python train.py --rope_fraction=1.0 --qk_norm=false --init_std_o=0.0
Each number is 500 + 40 x the weight over its row's rms, rounded and kept within 0 to 999. Layers, rows and columns count from 0. Numbers have three digits each. The size before them is the row's rms in percent of the matrix's.

# up: layer 4 MLP up, 384x192, rms 0.16, rows 196-217, columns 0-95
# down: layer 4 MLP down (transposed), 384x192, rms 0.146, rows 196-216, columns 0-95
# gate: layer 4 MLP gate, 384x192, rms 0.162, rows 197-217, columns 0-95
up196 096:512476507531499499440472484496494474468522496425600522494565514512538436445560533476505544484513511475500477496434520512519456510494534505498374489454534405504431559474440453443465522548446473440444482537554415590583510488528513518467424491519467511534504443534555503486435489464496482493
down196 104:564499491535519446512531529520531484547513493501554422452546489526467470475514569539451518548489420488545503513478534562436448528477545460534494484518450487464500441489545483480472488488483463467458440478459470533418489560496440489484453562406478414440605474556544435522542462442549470504
gate197 108:481494474547398479480429354521480399503544511487476413523535520477519486559529503534478433462520483531432526502522509479475488534445494497502430499482410459510479481548461498364520480389495447529460492485542534498498498495481516444466506493489439476474485469456550444480540540491440534507
up197 101:516533487503419535517451433475546496464552482449503511559541439521527501516494471481497470454485447493509525464482478472457548538524497452462543591474481482493490489507483503515564488585474493487509510459418472446538510573476523435588479468478529412486415505573566504560575555511560500481
down197 102:490542542459485535533519553494581419511516412468497511502453465501486481483551480575514474481534459474528497498500529567569525523493522466638521508506475498547489466488457517603509557478493525447450457520520472506538413478610535512478492500518535493482511507515424484504457550543552556519
gate198 096:506560438478470507473553493496577428506456563421472434471518502512523557533459441512436558467480517504466528526513486542506469487482467441506473561495454518517449518512515495504503460517480519499499565446549545451566515549500495483545457560477538448420545441498549497551539469520486484554
up198 099:502495475494536511426554465497542479496491515551516561468413523525538482528454482486455552527503480496478472474577625431501549455471511461538528481434497522469521458511482522454448442550497525539503487519535543416519546449491518515471537506492457515481526549474522503471521487468524538498
down198 086:456461470559494445491490522477507529412449493494496463532506514447496415471478530480515483476583504505483455426456499588568486512455564554522416504536531568495559523506419543539524481529525464515473569450467433518564511479510554511531509542532523483475550520577420466442485517473507486511
gate199 107:488523537504468509448470502492478536499473444563547452506504474540494446482508509501454488439570499538490513501493536462427484537470544496496548438469511440466475508569479485466458523566494523560462529448460496512502491393497503496462456513515547483537543481475522503475508417493478506504
up199 109:494525502509399545441438493516497515477505515496511437483533477512582511519457520482495436448525469522517581511565449496501496506453471452485601532483475467473482473511409504587507489522521490492479467525530445501469470461491492487461400547576541488485475448477456490597477477465506432553
down199 109:542475513456505561558521476430475497494560512462461550499486483484474482469497481511500539481530495501470457477465500557450502526482505520480564480476502462429442386509522523538502499525594552502532412592541502437437519557500564528502503561543497523489498546445435545492512435505460497534
gate200 099:494517460549501488478481481509463488488514502466501489530447521529489473518502476443529531454436543528508400483486558454491517570468462482521553489434528580546513474519516574465502462507486603481525418523526493548542518511556490540566475465566456577590481529490555494494520525454482560528
up200 095:541514529504458477594405448533554489464592506543520489465455511531439481460479527519487600439491481480466585471571473492506609473538588530498500429482509493518509545443542518536505501505525447499463445539456553500483499438535440454466469459540488509516461567518539509551543487430515522544
down200 104:529496569527452462504519477501477527527560444508541512530534461456538519513589443520522478545613512469537531460507517517525553472497507460522568472471456515460491469529517465531473476501456539525502451544486559443493479442499495543513447463483492455534446499530508454466481509605501452460
gate201 098:468517462582457461536482500564438541512532588433587467521502472467518525591513484508468503527493503427540518445522551565499556461455551519535468461494502482581456456549533582532514465501550501513482536441482518500532436506516536488508487506482480545498470494470481468492478464442484471508
up201 099:535520516491476502487481539511486462516464548488484473477451488415526557473482507482473534605495491491537517499511451525415451424498487494498458494520512528523514439497546464545528482476543471511421512504472524456473491488519539492475505631502516509447552504521487436532446524430486503423
down201 106:545486502484499527440572500550512527426502433558475574534533495485431458496521491473497500508451504486517560468493531532533512506521566517429480502492486529513471504459520445576515536513471510484522482462425541504546532558465534517573492459489521538529522429471501457511550559484481500522
gate202 101:461569456475550506465479513494550412434544459530527460464450490560509530554596470412493534491492523491526508480462510489463481459486446601449397491499572518528443506502467484468536485431479470472485500484522544413526461476475497480541519489478473545544513430574431555546538506573504485463
up202 093:529509542504452457501480537525464470495544497415612491536514551488477554450493449440419527476489553456507499513535544515491501485550511515529514498545509462542522592490459581460464512490465535507506541454576514541561485532444415552564433502469490448541574399450453557563548569521502511528
down202 096:471532535460514499525492434483508455466487465533488594509448462495533510586534527465480533459523552536477525558534517540508498512422478548521468554449442511509466436501453448475580439481550530503547502516468507473476484419494506483535592490497529491486526448542485499486524518485512447489
gate203 098:551513439545546473469526572479488501507561528404542559498514533579550471462485524495480432445491423503501570472516521517488607478453447515487484490514510466478518452480484455532530517553483531525503495491494547485461507489543406548486520596494489487452488580464488453529532490486504489443
up203 101:399475485511442527514536549418514494452486496509507465521505533475543443486487505530506538501502487540533491520487501442498528520483612477510530492440436457464454512565535469395509508584567540519518443515509489526524559512511564449436567473488524571470549510510451474521470485464511403509
down203 100:480574581564495501487506446449576513514506466503567514544459542493493478579408526612472520480483478518531540548533548490501534562459501473599486509428420510540488570585506491466474479516534465492501500514445561544456549520482554495564508482488504507455504487545545451431534456536429502510
gate204 098:539520500514478550547613527520414459508492478552511505458472559512496566529466485438479540444446507499572526524455545564466486593552524504522500539545457485531504555454467526538503541536478549434575526505473513432515453485554486484580498499519573459498553550515439469471525470502541482593
up204 094:463540553514501542522538531486512537528449490534522522512523503546462523463538472441513596479483482482443530463514519522460569567482428498563510525573490460435404509511526518532427529507548522460487550455457592506540456539516466594496430462510429488555497588516447463534450493525523486556
down204 101:517508498467474520478497469456549439540408559481462476554550481441542469457520478539454521562516508476527508489521522509455461517495479416512506586510480464489424482518596496495468496464502554434440455533517534477543505456495502501504400504506526450507495474516476409496521468468481519538
gate205 111:528542488504487464423476440499481429516522457477525550521565526579444492488537453502490477480475631481494561501553491453471442462445595482571505473515541493511473500514536470514548491452479458557456471480538501524541516490447449487499482489538468480477516543560479532475505501490477475525
up205 104:546456516424532506517470542484410531499511466541536456508500524529502510519450488504458482486474453489503459459457518496535511508574446496513515515455455578452442544467468490518520480558561509481582528537531557511515528455527485468511486497519508498581570407474502500476423492419455453529
down205 106:449532522526490538534492495457512532554489545475498487530495436501477439542489513527495499510447465497550540498492462492589549493567500439587452476540514601457491536488435485495488544569519475469554506505501403540566517498530517481472534520490561529519524477512443494542445503551548538529
gate206 104:469438533538458549471474502477555529478499442366501566535485458546500556493497512502456448443531499540493539573462495533519545563500538509569451543432550487404510483487464542479508483498489458450456516465482538565508439527474470508473499490435501494503452504559482494415477464512564527445
up206 102:475483484477537469542523550569492432490527454535505471523528530372526451392499526571521471499554582519461523462503439501480469521474490439504522483494469524470480522526443540513487400492512521543469443408481517552564437557468533525497489499499465524449466490527544459453502531561470510491
down206 107:540493455468494498457485467538535493447515503500608578544484468547537533492513549444442459508542444483436567445448555497562546448543523468506524466471554466544532501503473468534529458450474506533515489516477459481460463463495528454494559471427565517483513474467471497447470493474477516381
gate207 098:543495472516513471493413464605498450495509532488415486464450466436415507555517516462474517443435453507491435507552461419487519547450512499473409454485516468518513548525519538529587465539484461461498515480543574477569467494499557457528490504484474434463535509478447421514528512525543488463
up207 095:518451600439457450453454553496522490538513443499521512561499560531470524464582468547517555514526482532506417454491494529483553518459494442550443506486434438535508436476490434557578588489498409508516504512507495430486431571411490479509435514523530449500459498510491535543512522497513526510
down207 097:463479505486390451495490496498476520498464494472523472537542425454521525414489478504442490499454443472459544484511533563516487510552426503505502510475539433509547491543445478555519469551563433456530462576494431505502538478465445609540579469518411499490484482529477529494547485540456526469
gate208 097:512569583558551485447499467522437515446539463402418490504492447536514444517476622471522570526466449475520521504587489567517535543500511492452458468456476478518492513489519452443485470499531543473515542408509525506538510450528491450590519481521559495508464583520491523511448593488503534525
up208 098:500530461557433497504573516454561496451522542536493543530472471495467520564476520535514518579476522534492458479580455478518529543488487467462508557569463530497478461430487548446503504514480569439501540491510454443483503488530527477492435522515448494584473529459501520477545532473528476571
down208 089:578574531480475468471436456501555503464504492474467509560527476518492561482491557468512510522537550422540424471547502488550470483514562561600501495468512514434551471537392538522402459475534550494524531536509571429511475475451532484485515546561502509528474521593524485465522458550495464515
gate209 105:501518457534555517562436493536510499541425406507550481505459571535475477489557462473536520420536534482525485463483496471482512423543518450530533474605520446542444558542514476493524504440528552551465501460489509469538533525492565499568581413453533487472573455562459462508507458496467505529
up209 106:577503518590429466466548525488466508480596515473400531481479489509485435493454518480460458510469556575471508478579543511474472544475536500430474550463539510516519486469524539518551490498463497465513545510550444533481519528534503480448451529529472492518464508458536485461474470473528586497
down209 104:523443461515462448497533510469437461471558510466519520579548417456498534552416565498467509547530521539507525568492506505440443538483511406486531429501485535528496494465439499526501472532399501580485553481582467471543460465532526421478515448447519463484454530474469505491512527471528490477
gate210 099:442493499497526448550469500528504457566458554525603531464515490581507493507501492568529531486495511475526476496488460454533521484501526552560517480435519468501492512569499501511523564517445474440534532456471502516470528551501585522417503501504494420431505472422419417564556558521488472501
up210 104:465434413538494462533483486501509458519500503498510519479498537456461522515537488515551595493576522507519500454512515473467510454451540514535501566414485516485528530512497524511457523532519565491504433479511515541445514428470455508511512415527524519523474582478465512538514524572542553492
down210 099:560578505485545511472428514505483511508480493509531558505480476458468419444471481472501495493498522454545496540442499467492499495422516553441529522505465525551420506442476491447501498425478590516558518463453476449475575615485471522469507478557468471439548472471515483564546491548470524501
gate211 093:518536460496499491432531514435541498453492544458484532500581495539514474511458458510550520512453515559519461540457450498510581425394522540489449456523490483494359487524507398502367502502509546491542509495474520533556425541499461501481480493495435514465482428476539518469462514499501538478
up211 100:476499498525448532435527503469522576490479549502496514585482539447511468509528515520484529546536513464501505484435477512558533561474429521515516401505391471519470572546566561450546539511470504487469457507565497502431450529448475558520500504493533468498352492508519517496445477535547518507
down211 093:437527526474544521533483494490432522494536454564453516558502463529501451513495525488447520471488506557456441518407514582576502493524522496439439568475449541479513550505499431555442517471544551482417511462461499501439510499491542461518472463528484495468468556577500545528513599515501528474
gate212 087:461523509590530566474557471492504460530537465519478436448484516541515491533483552468495520495495474551443494561466495541520507496531520512483457505460528474476447493424446452448439552521512508427554477440476546530576570601544556485540477496520514489454485503474597513538463463436602438480
up212 091:531551484536533462478500483547524532523430510519587475463535443496499531542492517528442515496534550534493568522516486550508511483521494413458413464500471451555507448467478512518474484461484458525490465431481475518463432505533485416508462523568528555450495582565470471499475576514502519584
down212 101:442400446462508453491521554506491462445481468425436587507476501420474487477483526449544485557452489500457494522509488529542469540502489510453590436544491515466484508452522538532480411432409535481502596584531463569516531556442524431491517525496497533511455472463503527522503452503472494450
gate213 111:510502493473467498567469440508546517552518416405521473550475535498529434462553467567477424477514482391530524464507497518531474467511518483517546476522487426534484579502448512458502509507483432577489465548494449491531485544548477474492522538454423495523539491519443480503482511422491522411
up213 107:499461558497534503493512510534449437439500481427516608498443497426526534523485503495522501494553511490515463446500455436461523530502552553467486523465477505421487506415485495562485470472523506508521451500503453461493447531509501512500528480457504529594464543418475479525490544514504556500
down213 113:479451498528505482527492552507465466521494421565465523395512456456441483471537493532459487523541502491419521465500500474531515548508611515550479456447546570523485428520551422476481460521427473513516455474579482527477409459484526453498479436500543508507566526461548473520481477564471553551
gate214 099:542558430497526470487497590426447516555466516528507457485494482515526474478440464503570470446519491508410489574499475474547533431551579480521440542496502526519439541506513498488440484492510497522523470535533513528471507504488487479524500498461504428536502465507493462407500498484524513556
up214 095:447520436570475452564494546459509547566478529539499525551448550419527436493529414552541526527559475444473442542453456474447460534438494518486490551431460564475557551551508503405472445459480482559485523501450508514488518582473476495560508432442550464537506537415539453478498543500526533533
down214 099:484462455450443508490484478489498444544513456509552443581531514448548509539449469420459523459423496519510462537468458472546464462523532510465520517468508470543471510444535491517489480542477495500539492468473505507483472403559464544507408424583488506543433490514553551485458501523487478541
gate215 077:488463478470565494436568548445515561556495529514486451558431453544505534537504519510438579514482464438502511489486454494432518495475488459527461538477452470428447407506449436417533544551469479528494450467567477576493479545468531439535536533493500507543472443468521537488524537439538523480
up215 096:506590527482477462579461430577448519508554530426476518483547529539460514510449513488539438491500523532458494523512526464532475531510540478463511491480482484457588513500458515500513490459497550589519525524519548490534548408553442488490403527455497544451516497508493514488519453502514468513
down215 093:524498571524435561476483522467479544445418488522513520481552532504546570437530464488444595456488462487505502486536465480448538476546465467506523442521546549543475466484514512550516447523480450415491482475520506588503474504433604524498525465518509434514515478536433424456517516522487514500
gate216 090:511592480486548544484452481434562512488543532543444455510430509509543515406526489514484461496481512421545471524482518566441441551486498498528520464443555492458460519479476459495502514483487538497506544461458468501507505514480518497494492466508493506466544523530510555501488559489524514503
up216 089:500487479486477513522535519532529571456530452437518444507477533493516448401495446516466518437511539475501518458513524506503433477521489529529589475494495526470569519519486502468405497501473494438499519463506475508501476488531508555527509450416552502488523488528593536478484458497520419506
down216 095:553533517510492504486503396491547522480474523529523580522506431470539521535484485505534532484435522511547480508455584548526524524542539536503427582486532508603477484480425489525545476480525550558575468506464505482520422425550502481462566507463524509437489513496448484520497522509504483513
gate217 107:411538462506465500477481502471516514506503490445524487511577482514521517568456495531425464496456505521622539463444525483518556509498500433552476520482533543521534500477471479544503512470533511476509470473553472466437563411577502461518503508510507510533520579529443449558489540656523476491
up217 109:515505614501469523482520491536444548520458475508440488406479492508491503538590476522435527440452497480520465498494423534489499572517533565450547424550449523483534464433507531456460428531508467490484515498466554495483548529455409540468506535526550438489417530513511416532567453468500445527